From a checkpoint of a small transformer trained on Wikipedia.
Architecture: RMSNorm before each block, learned positions.
Each number is 128 + 32 x the weight over its row's rms, rounded and kept within 0 to 255. Layers, rows and columns count from 0. Numbers have three digits each. The size before them is the row's rms in percent of the matrix's.

# layer 23 MLP down (transposed), 512x128, rms 0.261, rows 33-58, columns 0-127
085:088111129110179135166121166210141154101113131080150085142100094124145132167168073153064143094096076141104137130140088107094168206119136141144154141124119152168188115128122120171119130110141161126089169149102132105101116105132128160128117084181195086096103147145126136103176127125109170123116148137126159202187144158124172207159137135051155119052138152069112111136127139100144104089091
098:099180151120097118143132132136113137141095153088148129139151059136173140151147127101120136193105083130075182132125100047093115168096105089156144072094136133159170142145157150133110134153101116155145181074126165144140145071119110142140127125183180114088062141120110145188102157152162197184121164093130197153125077115166149146094113188118125090078133156154115107109136224123142139142119
107:137198100180156102145170098127116155161100147135092088165142110152136101047159163139149085153168089129115094064154137158138132160145161083099113134085135121094096109086055209136161113147120105147154134054139140127103132096156136129087131128181167175220160069147119143112090184174151133146151129119064132132094165106086110117107138073106139142151105135112102150119156152128114180124110
088:123179132123131132111172121102104122159086160080122074051109128135171144126113114121202075105123124177132117146143117067157126181161130066089075160207114137135126149116176128142113191155130166131083126111041153142073153092146146131126164108149146144108123153117104089174110143134129087154131086090128183135125151102096123081163067120119089115106149134161141140125197068125167172149089
107:162150175093152143089107096072132099093173085137107073077140191117140076157051166051139160185141121199194130137108179150107117208137194135127150148094111123122199152156153125180147111143104154160116159146127088085148123163129157097152107143107102119113108154098176144090131132075126162167140133154098114096116142134117095120093118096130167133126153106150180119126088076105159131144141
103:124116166142146102080140088153163139139169084107044145160126123137194135154071139124162097120137132120117145142114120126114157047158148129159192141179112151190136123148140137166141144116083118123089111150166137168179135125140148132176061100097172112069081081146107208102122141141113100146064103124116089113119130117117084160150090097098125167191128121111133195112194119065113083132130
102:115088117157108122146116097151108128141051071034127092196106093135149135137102115107142147142132127163157151130125176070089085101178119075198132131129104189162134141131113165174109143107174058127142139111236155126123117127152127095133087123110109168147143144141157127106150186148145155161167090168171163115194123127064103143172148115173128092096119164102119164119147138120132137144095
097:126132092123119114072137104167077125171156175116162181114159163161120102096072150197135179160118096119139187163115137102091105205189120128161154110126125082146165195189145132145159088126103109110173157132110107108161192101130143183137086152068142111157139096100156155090106165153153195174110146135126107132130093122212139123134111118126103073111177116169138127110117141104132166087117
092:120136135171132072096110129136100088124152097125144152102136136168197078149148104161122115177087124149108213124122128106132143117107131145094194087145129120143126119169149162134099165149083085108080149089137108138081143136165090085152043178108117073146209161136091183079131183108156124163178126090145178111132154097145102125143089026125144105135167142105129128161113175129125098140109
102:135111144132168069144120126161121145144126162117120114110180137179116127139135175108104122132118180177114151123079209128088164114100141105146148167142105145119114144104140142127132174118118109115041201145167043134131092186197150122118154126105111186121142087118104151111167085146153092166128111193086063090141145122095083128133122108133113110106204137127117070147160136100124212115177
109:188131112179163113084156127097146104112129179184131146135083101168108163148128123132132056110120100094167125154128116060104200136079096175132178086076134069141171130163120132128120103150142103152099164067176139125165101134177144136083151125142125118190139072115161073110121143147073192105125135125157149114071126145140182144202115181096118087129141118158140095083123161155123156148154
093:140197152178136123110055150123195075174111036085187148114103138126124119138080104099157125153089135160106158158143079136118168147125140207070151144128179135109135166137158123069121167147183111126092067188101108102108102110143100096092117115153127139098111106171090096076149181148096137149170156121161169135146180125119139106134123155129121098105082122146137091170158170163116119142161
098:148192114104141078136070158101150127133104123168106155122080113113158171148153183174135094133204113185098113125110131149094148124212087157068111100133099170095141128185089176194120147146137108118171133109105191101127168148144133121060179152143144178128127142123154130150143177115138178125163125163123157115133096153144106163143161149147145156139180150179130114140104219170172113136102
096:129162209162147148115101130107089173174173115126142189144063179142114117151150151128081162108176202122171186154130102124078089214111128119110076109130156191115126192117087130148141117131189106137126125131131090121160109073175156110145094165136106139124141126147103099074161110144167119116128111096135107165148126111066094123084111063159098092130072145107078169109098104110136122128108
100:117107112135129134093147075129117173102149096117124132180133096123133182168089116073105132121109153118162133163129120157156102185080139150208132071102173110127136082139117189139076137154109226215079112111139100124160068119094075153177105082149106160117146148045173147141101137105122063100159086087094125164121087136085122147124119124110097114136086112116121181128104120143121102132135
109:095129120155141130074110132186141091211138119101092112049149114127176152147122159139126139148120133140176122120182144141144112164150104140164138134143131101141052122153155113065157093134199066067193119118164123088134145127107108135139121149179105148039085085138115173113109136152058142126129088181132094157159157153186117124166136106153135118097180108172110145148146136150084124068106
093:132188132117118142140113160123069140156116121083182128103146127084096126144133059141152105102154154131097115094111129121131098135123109095100110170130157179109138124115180081147120083088142098179164119160085145124118095094132083197133130071154046084143169086073146169160126140111111101175126134173093144125105125078075194072155137121079164126153151145125048171180100101108173132129170
092:130137149127195147110108087080149141150158109175087177078115124155200085148136108097174121177095137218179109125086155124064175133165110128120112142121125122113120118145120157135145138168108104068069140082115088138141114102156165171138119187159115107170175148161121102111148151116101170148131121125043122112135133185100140121135091127100100172131067116117148100152135182218146165144133
101:132098145137125123120084184120093104118125162121123113081157156132164191110058119087110091158118143096186059166129145124106113110110090125153110139115162161166132140125116157116184072125145105108128117114162148163132096161134106167097195094081130187077189116156103188154146168120152138182219105166181162156106116180122079184121102109127111141141108125139074174122067122116119122151167
093:102098136183109124133084055150104130114152149122100124134150155114127189098077174119140117113113109190095081124133112097073098113107138127136179147094146114121123103116124158159142128126124255092147103145106193114102088113108122140174144122162169143125132130140103128118134102127115127146100163156171153102144129095123146140153142134130130120101098120126111144113124219159146108094147
093:109104098125110152113151143102173138169070089115093125121095100066106150132144149107101150108090123098139184138154143120084172166140108174184097141094116087090116202169146135152176106094147139094114099108154067048119115125129141149113204092143169117072114120148072092184135109107119156104084167133147168079089144121166103139098125115144112107151166172116148059163082075120132159070136
100:141154103125108153120089140115163179135113095149201119162138137085096134155089160094127156123120139186085120161107110097160155094143150133122153080120181124119227120143132120130102097118101145134106088148145135128114161106102078082133084119107142161054164134151149082104129156162127123152177115139086212143158180079100071165195038100128091161125137165112135177112121140163089106160098
105:144087146105139111155138117195108139113107100105189150136157112061124134115106114122117078074182151105082137149142119135117122144099184100126074112156135112142069204155122113100158155200150116113152123124148078126087187148103152141144141108154083160084120086094065099151077099154084121079141076161068098149072125088154115105152117108097219105119146119107140121095151091155136106077117
093:131117136124153103137105130176067102176159162174152069162094112081202170136125097069126122135048141145082116129162095123113118113112139100136152154115137093130183146095137121112088143056092108118135145139184110105105166151158121048150148158174140173102116039116140115085107157127155157124163082104106074139135107104090143151182092165096111116125153159119133122081122116116079209145141
094:144076119119116143156131127112086105128121146089184128127095177109090099104156128096175143128075158119087140121113148074148160076124168133091113125106091190143163122089178110102170209145164120114127154151140100141133136163105160139153109089168125133116160101059091137125132147069060110134052171120139131143085096121159113231083157159151108188144113116125175111095143118100140131191178
100:140102087107113137163112149097081114122088142123155108153130114176172132134131128174178125133083092057178123090141170132119165083149160098178167147140135079157162133111109147142138207126111098135127161164085211134150144093163064152158152102065145111118124097156122175063117142101117189105149151098185150152149146107081155134116164198103132116133125144104181190104088168077123148135148
# layer 23 MLP up, 512x128, rms 0.232, rows 34-58, columns 0-127
103:101075102082077104102105120124175161118115114121108081106131075126135157079161148178101071139076149091171127132067179149132135088060123109152141101132154155095201132175090160158049070090131119133155128104154113138155085096151173159139156118202110132189123124152149115127112099121126111119095131115048140122131105107133120108166186136193122113120108137128152144091121129097161077060126
108:155125148136189146166092126075143134127087079169165136115129105081130080192118125132156164149058113136121143090085170158088118098121113103106128152127154122139116150155178137170151077164095091127134174105106174121194116052131150107138172108163116069148167102081149149113126119129110100134122071138116131084032065151176118079136118097101126154104188178076149128141136099117143097100091
092:104133179133138162126126213138117152173085139124112109185099132112134151174092091106071138116165148128122114208173129167160133151163024128142071162186133082135110075117108150122170124132116109123079058106099212080100147149143167112123085123121106131132119116115073178166178167142096130118153128115146082120147134136095142125155157134125090133156140151145124110111148134078206124090128
099:111125180080111140151123068169152146135094126106130060074103162133141136112096087084146149148147144206162164112126125171139117142132168134091094135120146162079126183136113168148143143121142145099186093157083151073113172176116162160117143172180138134116135076095180110040135089123099143100175171169151099149176087085093134129102082102126170099102132147147079152190164083152137150133131
102:129179102157105181149071123070111161115132149100163137082132164109069117176108067073134064160124198122106116148149097227143141087145129113163165089124178124118118105162135157105139168146130102169157145147095071123112118079116178129159149130153133149131170127104113116135080197205148092093139165125086146134128114138115070164050107129136120089128162102138155109128136109117127184114128
098:159140146106178168072130194100166121133083098128146159116113109078146162128117119166105142088175186154143076086092177025118083113131125118163116125105163133162090104135145126151113077157147095154087184085130116112092194141134138088106104110136114143133172097140119120102118123145165179152159150147111171133026110147109113113093135127061150103151113088136075134141089146094129063101135
098:148176137126121086121108064153150134098143167137171114078123096114188157087130150107108109200147175163121098169103110143070110125162196123143094144137147121138056130097092137104116178067112143126168081147092087096090109144117168133189136115128157158162160117091196106105058170098110125109135175120128163085138135150100156102133147086140116083118151058141064156165166116134175136155145
093:182129162144081124114138103090114201076111175131135121087127045074127152174121118056104140127107187116151094141141141183072166122109132121133139132143162088132161121117194125104091139090091143175157088159120094078151131092152147157179150132139113128174140118140147118119120116182125151113099171101105088126081132087124165204065153168130118097117133116184113098075140113139163183183101
097:101123148115099150098150143107151148151150090145153115109130138174143100154124122158062099110139159052163129132138146079101088117092117135106166107142149099144177095107136169165105186178165168103152117122111127174089125129101131101108059106112147139123163095064088103137115173133119107076109069205082089121194106110124084190152142139131058125133050091154104121094117128124104171136052
112:168061122138139098095171094102172135138105153123106094123137179125183079106120134140156117085083155135116098120161127073127100104129072166148124096181141089133159106145066106136129155106116132103156163062116077161084119129151072123085154138105183187154134094118177161182088115132127145097118080189137123109136100089150111127172136141163087082184133103173131146172130061124191072105141
098:152131106135039117094075082127188140186150102173121145142137094102143093152082180095091151178110201121099089102170114149100125150138137111143189110098103131166161170166088159095137096131128105129134150126142196161137155083177119124125128123096082145118123179124163121130125106103135121120092056122119155151164134174139100161066153143083173129119211141096101151091137086056128125109141
096:140146136131097132126177119165200118196162138148156143111128109124057158106082182098114128191154178088130140127187118112120137106133182120132134073097154082124101108141123150052186161099135116124124147174171087147126118101093143076097131089075080078173139150099134120177127071148130113157112086114087149079137173165120153098128162093137143141167127066150122103188123178118093142147177
100:104085132064092135131128130151117151092100145166164079125156115134150023108165124091167156145124159171148124102101217165099054157106154185143116075138100087110177140149148148057113119165155123155128154135156089076137171156136117157123196113135131124107107118131135106134086117083190115111182131175187110122157104085180167091158083149112129133104143118153144146113134173157163138133139
097:122141113128199109101169113106087106120151196103102122118158126120102128128146167141082169130133182070113151115185146127129178132154073170115084103140150078107121164209137131073126141176096107107096182113085114168121087120116125126139145111110126165167142113092135135165123180102107119122143176182114176190121102070137178126135115163083007129116086134119183145141122155100138115123153
103:138080083150145130139132105166081164136100098098123180157154113121144192159115091128148167122103194069158173173114179175084131122188144092136122109115176078131102214129172134179189127104131116089148163198146121094176119110099138204130117156146116089109168137167142123099120132124144127082088147188121106080127123162128110147159112102139088172086134136122102091099169096088126079128112
095:080074112112112104101150116118157119053146083165105074169233100157125121104142199131126170128144162107131157169156084108126139102150145149181054149106090142109123136127177113181105142127135128121128137133108119159091126136161196124135135119102148145147112108167164141101147090141106149073132149137132107094066117170178155152141165093094149184176066183138167100140180093140103162112084
102:165116107109092155160188104152141174121082132112150128144146119062126157105170128087138122114142141157060123138149068137074111095138138139157050090132129109113102125108143123116105119145130152152134104178124108113122174153119149117170072095111110166133153079144134079119137143126187127097154119146179053226108179086146119131140096150170117124102152171158055125182108149122106122052053
095:153157124117090089131164145108177129122106115147154119141117139150130113152104165162145074097116143081073151135193090098093184140115148198114141183081161077143148110144146107130106079158083114170114074106100071093104103158132076182093087185145153080116091156177213100128169094095098167166184126098132135151112097093128184131160151107104120164090148127129185139127134102126167091137124
108:093112168194102131132066161125180115165117119101134118122129189164168096120077131111154122147051149125172179179170084098143189112101148121163127181129100114100153109065161149116154128090086181119128179137140112080099107121159154104122154052107115159124152134116146085139092103146150137131158134103155234132122098135112111160094099150098187142091156128156121137076120177180104125113110
099:149183121128147143131036152191139123112075095141141154146128130139158104130164121129172135222177134142137161157107102131080118097137162124134120133137145152152082097161091125104131091156102095174161137121144135234148111124106091125113122146132091156157139097144160131090056141163119148146122080116128100118143111091089167101160194196131101167193130094135085157114137153141210114147076
099:133118143169146086133133186156140136128158122112145128089165118173083033127187124133154120134155130088161130132102105136136110118140104135084151095142117195106193207125177145151109070120123119133099188148075214134057140160116119186122148139170141117163186091121094162084090129153117108116107135108172126089100131125146190146207171112114149152169141098091113100136098123130173133119111
105:138112135112116143138096118155146112126126110099134093138075084133131151097106155118130124152090150146125058129159066152119195093169159142227156126102141120139071122066151090120165183086116120092131076140102098073145177112159150094097137139157202135100116166095129149126195145100196115097189162121113175138148180167117086095149136114107090142166141165112141137135108145095138046167114
102:094105119123123170135114141165167141127113131085176080149117144121140151117079181125094122106077126111135113111118139144107177134086149124120074158159176163156135174170140133118142121148125164115128145084151149111143078140147162183076132127127087111171111134214083086062111093120074141186139123197134116141132085136128107100092111117104152124131067122125135038145107085127186127029063
093:125146047093127174113149080175133087159178092118189117156189155117169166123042120097118130104080081121182126148173131097074090119103107091079097164113115141108156104123094116118095113107089154141129105072108145180122141106103103138162154149153080182192078132134113120138110059207136141134161158135138107123106090104146129127121135044125165141139161119136105127157144077134111110160113
098:047163130134148124129158131117156124106159149138128091191178134147075085120018180111147127101137096112079093160128063128069127107146126114146127126069175105113110091097187127113135154147154125133095053191174174122169132133140146147177147169201122097161137105085099079116107096146143125101130084132147150170144120156120165105097148144101114154136163109179130078091092112105158114129129